Weights of a small GPT-style language model, trained from scratch on English Wikipedia: a variant of Muon for these matrices.
Each number is 128 + 32 x the weight over its row's rms, rounded and kept within 0 to 255. Layers, rows and columns count from 0. The size above them is the row's rms in percent of the matrix's.

# layer 5 attention query, 192x192, rms 0.0837, rows 73-89, columns 0-191
size [104 102 101  96 101  99 103 105 106  98 108  99  98  93 102 100  91]
[[114 126 147 117 107 100 111 126  87 178 142 104 154 145 152 102  91 166 111 149 136  89 204 120 104 183 127 118  55 126 165 139 149 144  94 151  86 125  99 154 120 133 149 148 164 173 116 139  89 114 149 166 103 161  91  94 149 136  96 144 131  71 112 117 121  94  55 145 102 122 118 152 124  94 110  97 160 108 152 141  68 118  97 137 139 111 151  91 110 160 134  91 151 110 123 160  91 110  94 176 159 129  61 134  84 144 157 127 130  58 106 115 103 103  51 183  82 154  98 119 129 165 144 207  92 178 147 131 121 108 102 136 162 150 100  98 130 137 114 111  74  75 144 128 175 198 113 155 109 192 138 104 147  90 163 177 137 141 145 173 150  71 163 101  75 114  88  91 172 108  89 192 178 120 152 132 106 133 125 150  75  43 128 146  87 172 146 111 128 165 133 105]
 [172 154 138 131  98 159  82 112  69 143 183 126 128 134 102 114  73 125 122 102 108 126 116 103 113 170  85 131  59 134  99 143 157 104  83 151 112 143  83 150 127 149 113 116 150 149 152 119  97 133  99 107 130 147  81 160 124 145  47 193  64  69 157 167  53 148 161 106  94 143  62 137  18 138 162 109  99 161 130 136 155 114 147  58 160 207 164  90 103  99 137 184  98  95 178 114 183 122  93 106  71 137 118 115 175 110  97 103 112 154 137 137  90 142 104 176  96 137 132 117 123 151  90  78 112 141 108 126  95 101  76 102 100 130 135 125 205 135 172 172 141 154 132  99 130 133 155 103 163  91  72  89 135 105 128  92 123 124 165  80 104 149 164 147 103  94 111 138 161 143  99 116 127 116 160 125 167 151 154 122  95 106 103 120 136 113 155 113 100 157 151 185]
 [123 104 189  89 100 139  67  97 137  78 133 120 145 156 137 133  91 156 152  83 162  89  86 145 161 145 142  95 178 129 115  67 120 103  97  70 122 123 129 157 116 151 133 148 181 142 119  72 207  73  96 100  89 153 128 148 149  96 126 159 116  87 102 111 176 131 148 198 117 132 125 148 119 102 147 108  41 147 119 126 132  93 139 140 140 135 160 101 135 148 166 132 119 167 128 108  93 128  77 137 138  93  68 132 100 123 129 145 149 156 164 146  94 145  98 130 104 132 187 141 144  98 140 124 174 105 124 124 198 163  86 101 131 154 135  85 129 193 114 191  68 114 176 117 169 106  44 125 184 108 111  95 165 132 100 161 109 108 136 152 145 144 181  82 137 150 156 135 194 185 139 150 112 160 122 168 140 104 152 126 149  73 128 129 194  81 107 110 138 208 105 150]
 [ 73  27 170 117 123  83 126 136 150  75 159 141 130 167 120 158  82 133  76 114 144 109 122 103  69 153 144  84 123  80 131  95 125 101 111 141 139 126  91 131 132  98 122 113 164  83 129 104 132 163 121 147 195  71 161  85 146 233 182 115 106 123  87  91 137 108 174 160  70  71 114 133 137  91  82 123 175 148 158  59 137 100 136 149 107  96 147 111 146 143 112 142 190 103 126 114 175  93 172 124 159 152 138 120 101  85 131 120 184 119 161 125 174 124 159  75  98 135  98 109 101  82 116 137 161 125 125 117  85 104 153 129 130 159 154 157 128 124  99 207 158 102 148  35 138 100 135 131 109  88 107 148 118  96  81 114 107 156 123 128 126  98  85  81 154 126 189 121  87  91 113 147 102 111 173 175 157 144 144 147 149 145 128 127  86 130  96 107 112 186 143 102]
 [115  82 107 113 139 136 158 134 134 146 135 131 132 118  88 138 140 110  96 139 131 136  77 119 118 218  91 142 159 110 127  96 115 126 155 152 168  99 134 157 125  92 189 153 151  95 126 148 126 107  90 159  91 128 203 136 136  98 125 156 124 133 148 153 133 114  82  79  85 108 131 193  69 142 128 165  74  84 138 104 112 104 172 133  59 197 156  68 150 153 129 113 127 215 154 173 103 119  92 121 113 107 133  71 105 149 127 152 199 158  87 115 132 167 136 144 122 147 172 110 127 144 160 155  84  81 145 127  96 124  62 142 142 143 145 140 164  93  34  98 117 106 165  93 134 129  54 100 209 104  83 184  93 138  97 137 118 171 165 152 131 157 107 130  78 135  85 114 165 113 124 172  96 152 145  63 128 112  88  97 142 125 161 117  90 147 154 169 113 111 117 154]
 [122 109 101 109 185 141 152  43  99 172 125 157 105 127 146  97 124 144 103 181 185 141  91 116 134 126 145 111 168 102 127  94 140 148 145  85 172 170 175 129  95 122 141 154  61 117 146 126 141  84 126 130 112 109 117 141 130 105 110 201 151 132  99 109 115  69 136 131 117 142  85 161  92  93 139 176  91 121 157 159 179 116 153 117 151 198 135 128  36 138 115 168 136  29 177 131 131  98 142  79 137 116  85 176 117  90  93 146 146  85 119 150  89 115  87 124 136 128 108 121 177 145  97 126 181  96 124  97 137  91 101 102 161 110 153 126 106 123 153 103 129 144 174 116  72  99 111 125 129 113 131 121 119 142 138  90 113 123  80  70 180 151  96 150  51 138 132 114 129 207  88  50  84 149  92 150 136 158 134 127 160 136 155 157 206 112 107 111  86 185 130 116]
 [124 103 168 116 112 172 202 148 145  90  84 136 157  74 121 202 164  94 127 168 125 173 153 120 132 135 162 146 204  84 135 125 111 127 117  71 140 137 119 105 126 130 165  97  82 107 128 165 104 128 167  86 113 177 140  68 132 154 131 113 101  87 167 187  79 175 130 122 136 112 179 112 114  97  86 132 169  97 148 149 112 128 133 130 114 157 134 113  95 107 171 154 136 155 105 116 168 107 162 149 112 121 155  82  65 139 157 117  99 127 138  97 187 163 144 171  52 116 154 185 110 159 133 192  89 118 109 111 102 128 164  76 156 122 118  84 193 108 160 178 142 129  75 139 178 134 133  82  94 139  96 158  97 134 123 175 191 152  90 126  84 117  92  86 113 148 177 143  85  79 161 158 118 181 181 152 106 116 103 182 155 152 118 144  95  70 116 146 133 151 127 119]
 [155  76 132 118 206 126 201 135 109 142  79  91 118 108 132  87 161 141 154 105 181  95 135  65 109 116 132 134 140  60 119 140 142  84 143 100 110 181  91 156 151 170 107 154 128  69 113 151 179 197 157  96  82 149 131 154  78 107 120  77 159 103 165 101 176 144 122 191  64 137 140  92  84 126 141 162 182  96 156 114 135  69 162 112  65 146 107 148 177 130 112  93  96  87 117 127  90  80 119 168 102 136 119 115  66 105 101 179  87 123 142 150 157 131 135 158 139 129 164 162 156 192 151 159  88 115 150 149 110 134 135 120 130 113 129 145  91 168 135 143 130 117 149  81 136  87 176 133  96 118 121 169 100  99 127 158 140 132 170 179  94 143 154  86 145 133  92 163 143  98  94 159  62 106 190 196 109 104 124  97  96 123 144 173 135 106 143 166 141 161 132 161]
 [190 128 101  68 110  99  67 155 120  93  57 142 107 115  74 112 208 105 104 119 121 115 110 137 102 106 113 162  93 107 147 107 109 163 109 128 156 116 104  60 135 152 132 124 139 140 143 101 137 159  77 113 111 183 125  90 138 132 164  64 128 125 156 113 114 165 133 184 129 122 142  82  95 115  78 119 156 142 102 203 138  70 144 179 149 106 121 151 123 116 110 151 102 200 107 146  81  99 159 172 129 176 152 132 129 138 103 201  89  96 107 121 175 108 135  69 135 132 112 144 153 172 191 126 207 157 158 117 115 119 119  92 167 110 154 168 115 160 131 120 184 100 120 114 117 173  85  97  94 107 121 126 149 201  86 175 118 197  83 115 103 106  69 114 143 145 116  82  92 159 129  92  86 118 167 160 155 136 112 118 191 131 123 168 121 143 164 140 152 121 148 169]
 [136 130 166 106 149 115  60  54 172 118 114 191  91  99 184 127  67 146 136 121 149 118  61 166 163 113 140 121 134 111 143 105 139 130 116  70 156 179 153  98 117 146 138 162 188  77 151 109 183 154 167  98 112  99 144 143 125 112  95 158 108  97 117 135 151 162 142 128 126  43 106 136  96 106 129 107  95 143 161 124 117  63 174 129 123 123 127  93 114 100 228 173 177 139 100 106 155 170 104 107  85 124 113  94 110 152 116  97 211 106 171 166  98 130 103 150 175 106 150 164 108 155 150 138 137 120 148 111 166 104  74 130 132 115 121 172 157 128 116 106 139 108 136 145 132 149 128 115 155 137 104 194 179 170 128 130 144  82 136 117 152 156 103 114 169 181 153 125 137 155 197 133 105 178 172 151 131 151 186  88 132  99 168 168 168 111  79 120 141 194 169 171]
 [118 180 119 135  93 112 143 114  81 128  77  87 159 135 102 139 147 156 164 141 174  86 166 146 104  92 116  85  88  75 153 154  82 136 105 143  87 113 156 128 105 101  64 122 118  97 146 156 123 151 110 132  98  93  91 146 125 193  85 149 138 146 123 141  93 149 159  64 199 129 133 135 164 144 162 146 183 132 138 140  82 120 212  94 173  75 139 119 113 167 116 148 108 100 116 150 165 147 155 144 110 119  92 143 123 170 148 106 104 156 176  76  86 138  96 110 112 138 104 181 106 115 116 156 202 172  89 120  98 201  75 135  95 153 148 148 107 164  91 121 111  87 142 145 108 170 119  77 161 143  77 191  79 119 178 167 108 116  80 157 159 175 126 117 165 110 150  95 131 145 149 139 146 210 144 154  94 100  62 126  80 170  83 117 113 103  97 136 104 103 152 135]
 [106  63 153  75 101 130  78 194  93  59 112 109 142 112  84 137 192 123 128 116  91 116 116 170  98 157 146 125 111  94 147 117 115 130 145 114 134 106  71 132  96 196  97 141  68 117 172 111 143 129 153 146  98 132 145  79 119 100 203 109 150 186 123 114 162 160 135 128  93 149  84  99 105 124  99 145 119  98 131 127  79 112 185 167 153 165  65  99 124 114 104 174 139 145 100 168 160 164 128 102 142 135 213  65 166 172 130 101 143  98 129 138 164 143 143  85 156  99 112  58 124  95 128 130  83 157 160  93 122 163 186  95 128  77  95 126 129 107  75 157 135 126  99 142 158 132 121 139 101  47  92  67 131 111 208 126 113 142 158 113 168 134 136 113  87 172 163 108 130 107 204 130 133 157 144  63 133 167 121  90 130 148  96 121 146 141 139 154 119 117 145 150]
 [126  65 161 205 120 112 124 155 102 125 121 161 162 121 138 170 106 139 115 114  86 130  97 108  93  85  85 114 123 147 131  95  94 178 126 113 117 164 108 191 160 134  76 131 146 209 128  56  94 122 125 111 174 112 146  94 100 128 159 160 119  70 173 126  92  80 119 193 123 162  91  65 175 100 115 143 176 146 199  66 114 112 111 132 151 100 133 134 135 166 174 147 135 139 129 113 132 166  87 174 133  93  84 110 131  83 133 145 156  85 149 134 102 149 141 170 162 198 137  83 151 206 164 172 139 131 125  86 127 194 117 122 167  88 156 116 138 102 107 154 145 107 111 123 133 104 107 182  95 120 172 114 134  76 106 119 141 166 123 132 125 163  62 146 124 108 158 183 139 100  84 131 131  75 118 184 170  79 109 128 112 137 166 102 139  90  79 156  87 111 111 113]
 [160  97 122 153 171 131 148 170 152 107  84 114 161 108 112 139 172 114  55 170 112 107 127 137 120 118 121 109 133 110 142 140 140 108 147 126 116 114 106 144 121 122 116 144 153  87 118 160 153 112 141 137 153  85 172 145 106 104 139 136 102 124 198 126 122  89  62 130 160 133 149 115 187 112 119 102 175 145 156 132  62  71 138  90 194  91 106 124 153 158 107 117 198 122  91 152  84 137 152 144 104 101  94  76  78 173 190 159 109 163 167 170 133 133 194  95 152 185 125 111  40 121 151 147 132 113 127 128 117 151 146 145 155 100  76 200 132  88  96  99 169 129  96 151 172 148 142 129 152 144 121 174 145 103 103 128  78 184  75 124 106 139  91 143 140  90 112 164 114 108 121 210 188  85 183 126  86 135 114 157 179 128 123 117  41 140 113 136 197 100 165 136]
 [180 128  89 170  86 161 121 132 131  91  84 141 133 109 109 106  57 138  57 215 107 129 111 201 140 135 174 183 142 145 116 134 169 180 103  84 122 147 145 192 120 121 145 142 135 100  65 113 150  85 105 130 148 127  80  78 112 166 128  82 101 134  88 182 119  92 128 158 140 158 107 160 171  58 132 129 127  89 100 138 142 127 123 117 106  78 136 109 156  92 148  78 179 133 129 176 120  98 182  76 127 123 107  98 176 145 194 136 186 108 124 108  97 114 111  73 141 108 130 127 137 165 104  64 132 110 154 171 131 168 133 111 148 130 173 106 191 156 137 148 193 155 112 130 110 102  96 190 161 123 178 133 127 169 118 119 188 114 130 105 165 138 213 154 106 132 134 153 132 180  87 153 156 109  95 115 130 138 134 144  55 147 111 140 152  98 146 142 125 149 115 122]
 [154 133 117 117 104 125 109 149 102 161  81 105 110 167  73  93  82 102 171 104 145 124 158 116 122 113 124 117 110 151  85 159 202 157 161 127 143 104 139 125 138 167  82 142 118 101  84 145 166 197 114 242 122  76  85 149 193  85 149 118 125 148 116 196 146 120 157 165 161 139 121 193 141  93 118  93 146 101  83 123 156 131 142 138 160 121 159 143  91 168  78 130 104 110 133 112 138 155 182 138 150 134 135 100 129 142 129 102 117 120 154 130 176 129 200 150  93  78 107 160 143 163 164 129 182 165 125 107  74 145 171 129 114  79 105 124  82 136  97  99 130 151 105 113 117 134 187 127  84  86 150 165 153 158  96 138  99 143 163 168 103 128 134 150  96 123 133 131 177 149 162  72  97  62  52  75 153 159 111 108 119  97 134  53 141 150 105 135  97  92 198 116]
 [112 149  80 144 139 135  82 115 127 118  94  92 126 217  97 128 112  94 128 174 123 113 120 164 176 133  75 137 146 128 125  78 116  82 162 164 149 132 171 137 125 148 132 118 109  74 120 154 161 154 174 129 127 176  83 131 102 146 125 132  97 117 118 122 115 138 127 150 179 145  99 119 125 165 217 113 124 180 118 157  98 118 128 159 147  91  99 126  93 155 121 180 143 149 137 119 212 145  43 114 126 156  78 126 164  91 200 129 151 149 107 126 113 133  98 123 136 147 131  69 135 197 147 112 114  64 188 108 126 188 119 115  88 129 125 191 113 149 116 179 148 174  74 191 137 112 135 150 138 137 115 109 143 116 177  92 157 126 182 109 135  89 117 177 139 127 111  60 158 200 175 122 109 146 170  92 131  99 127 139 106 100 187 137 143 157 159 142 193 181 160 151]]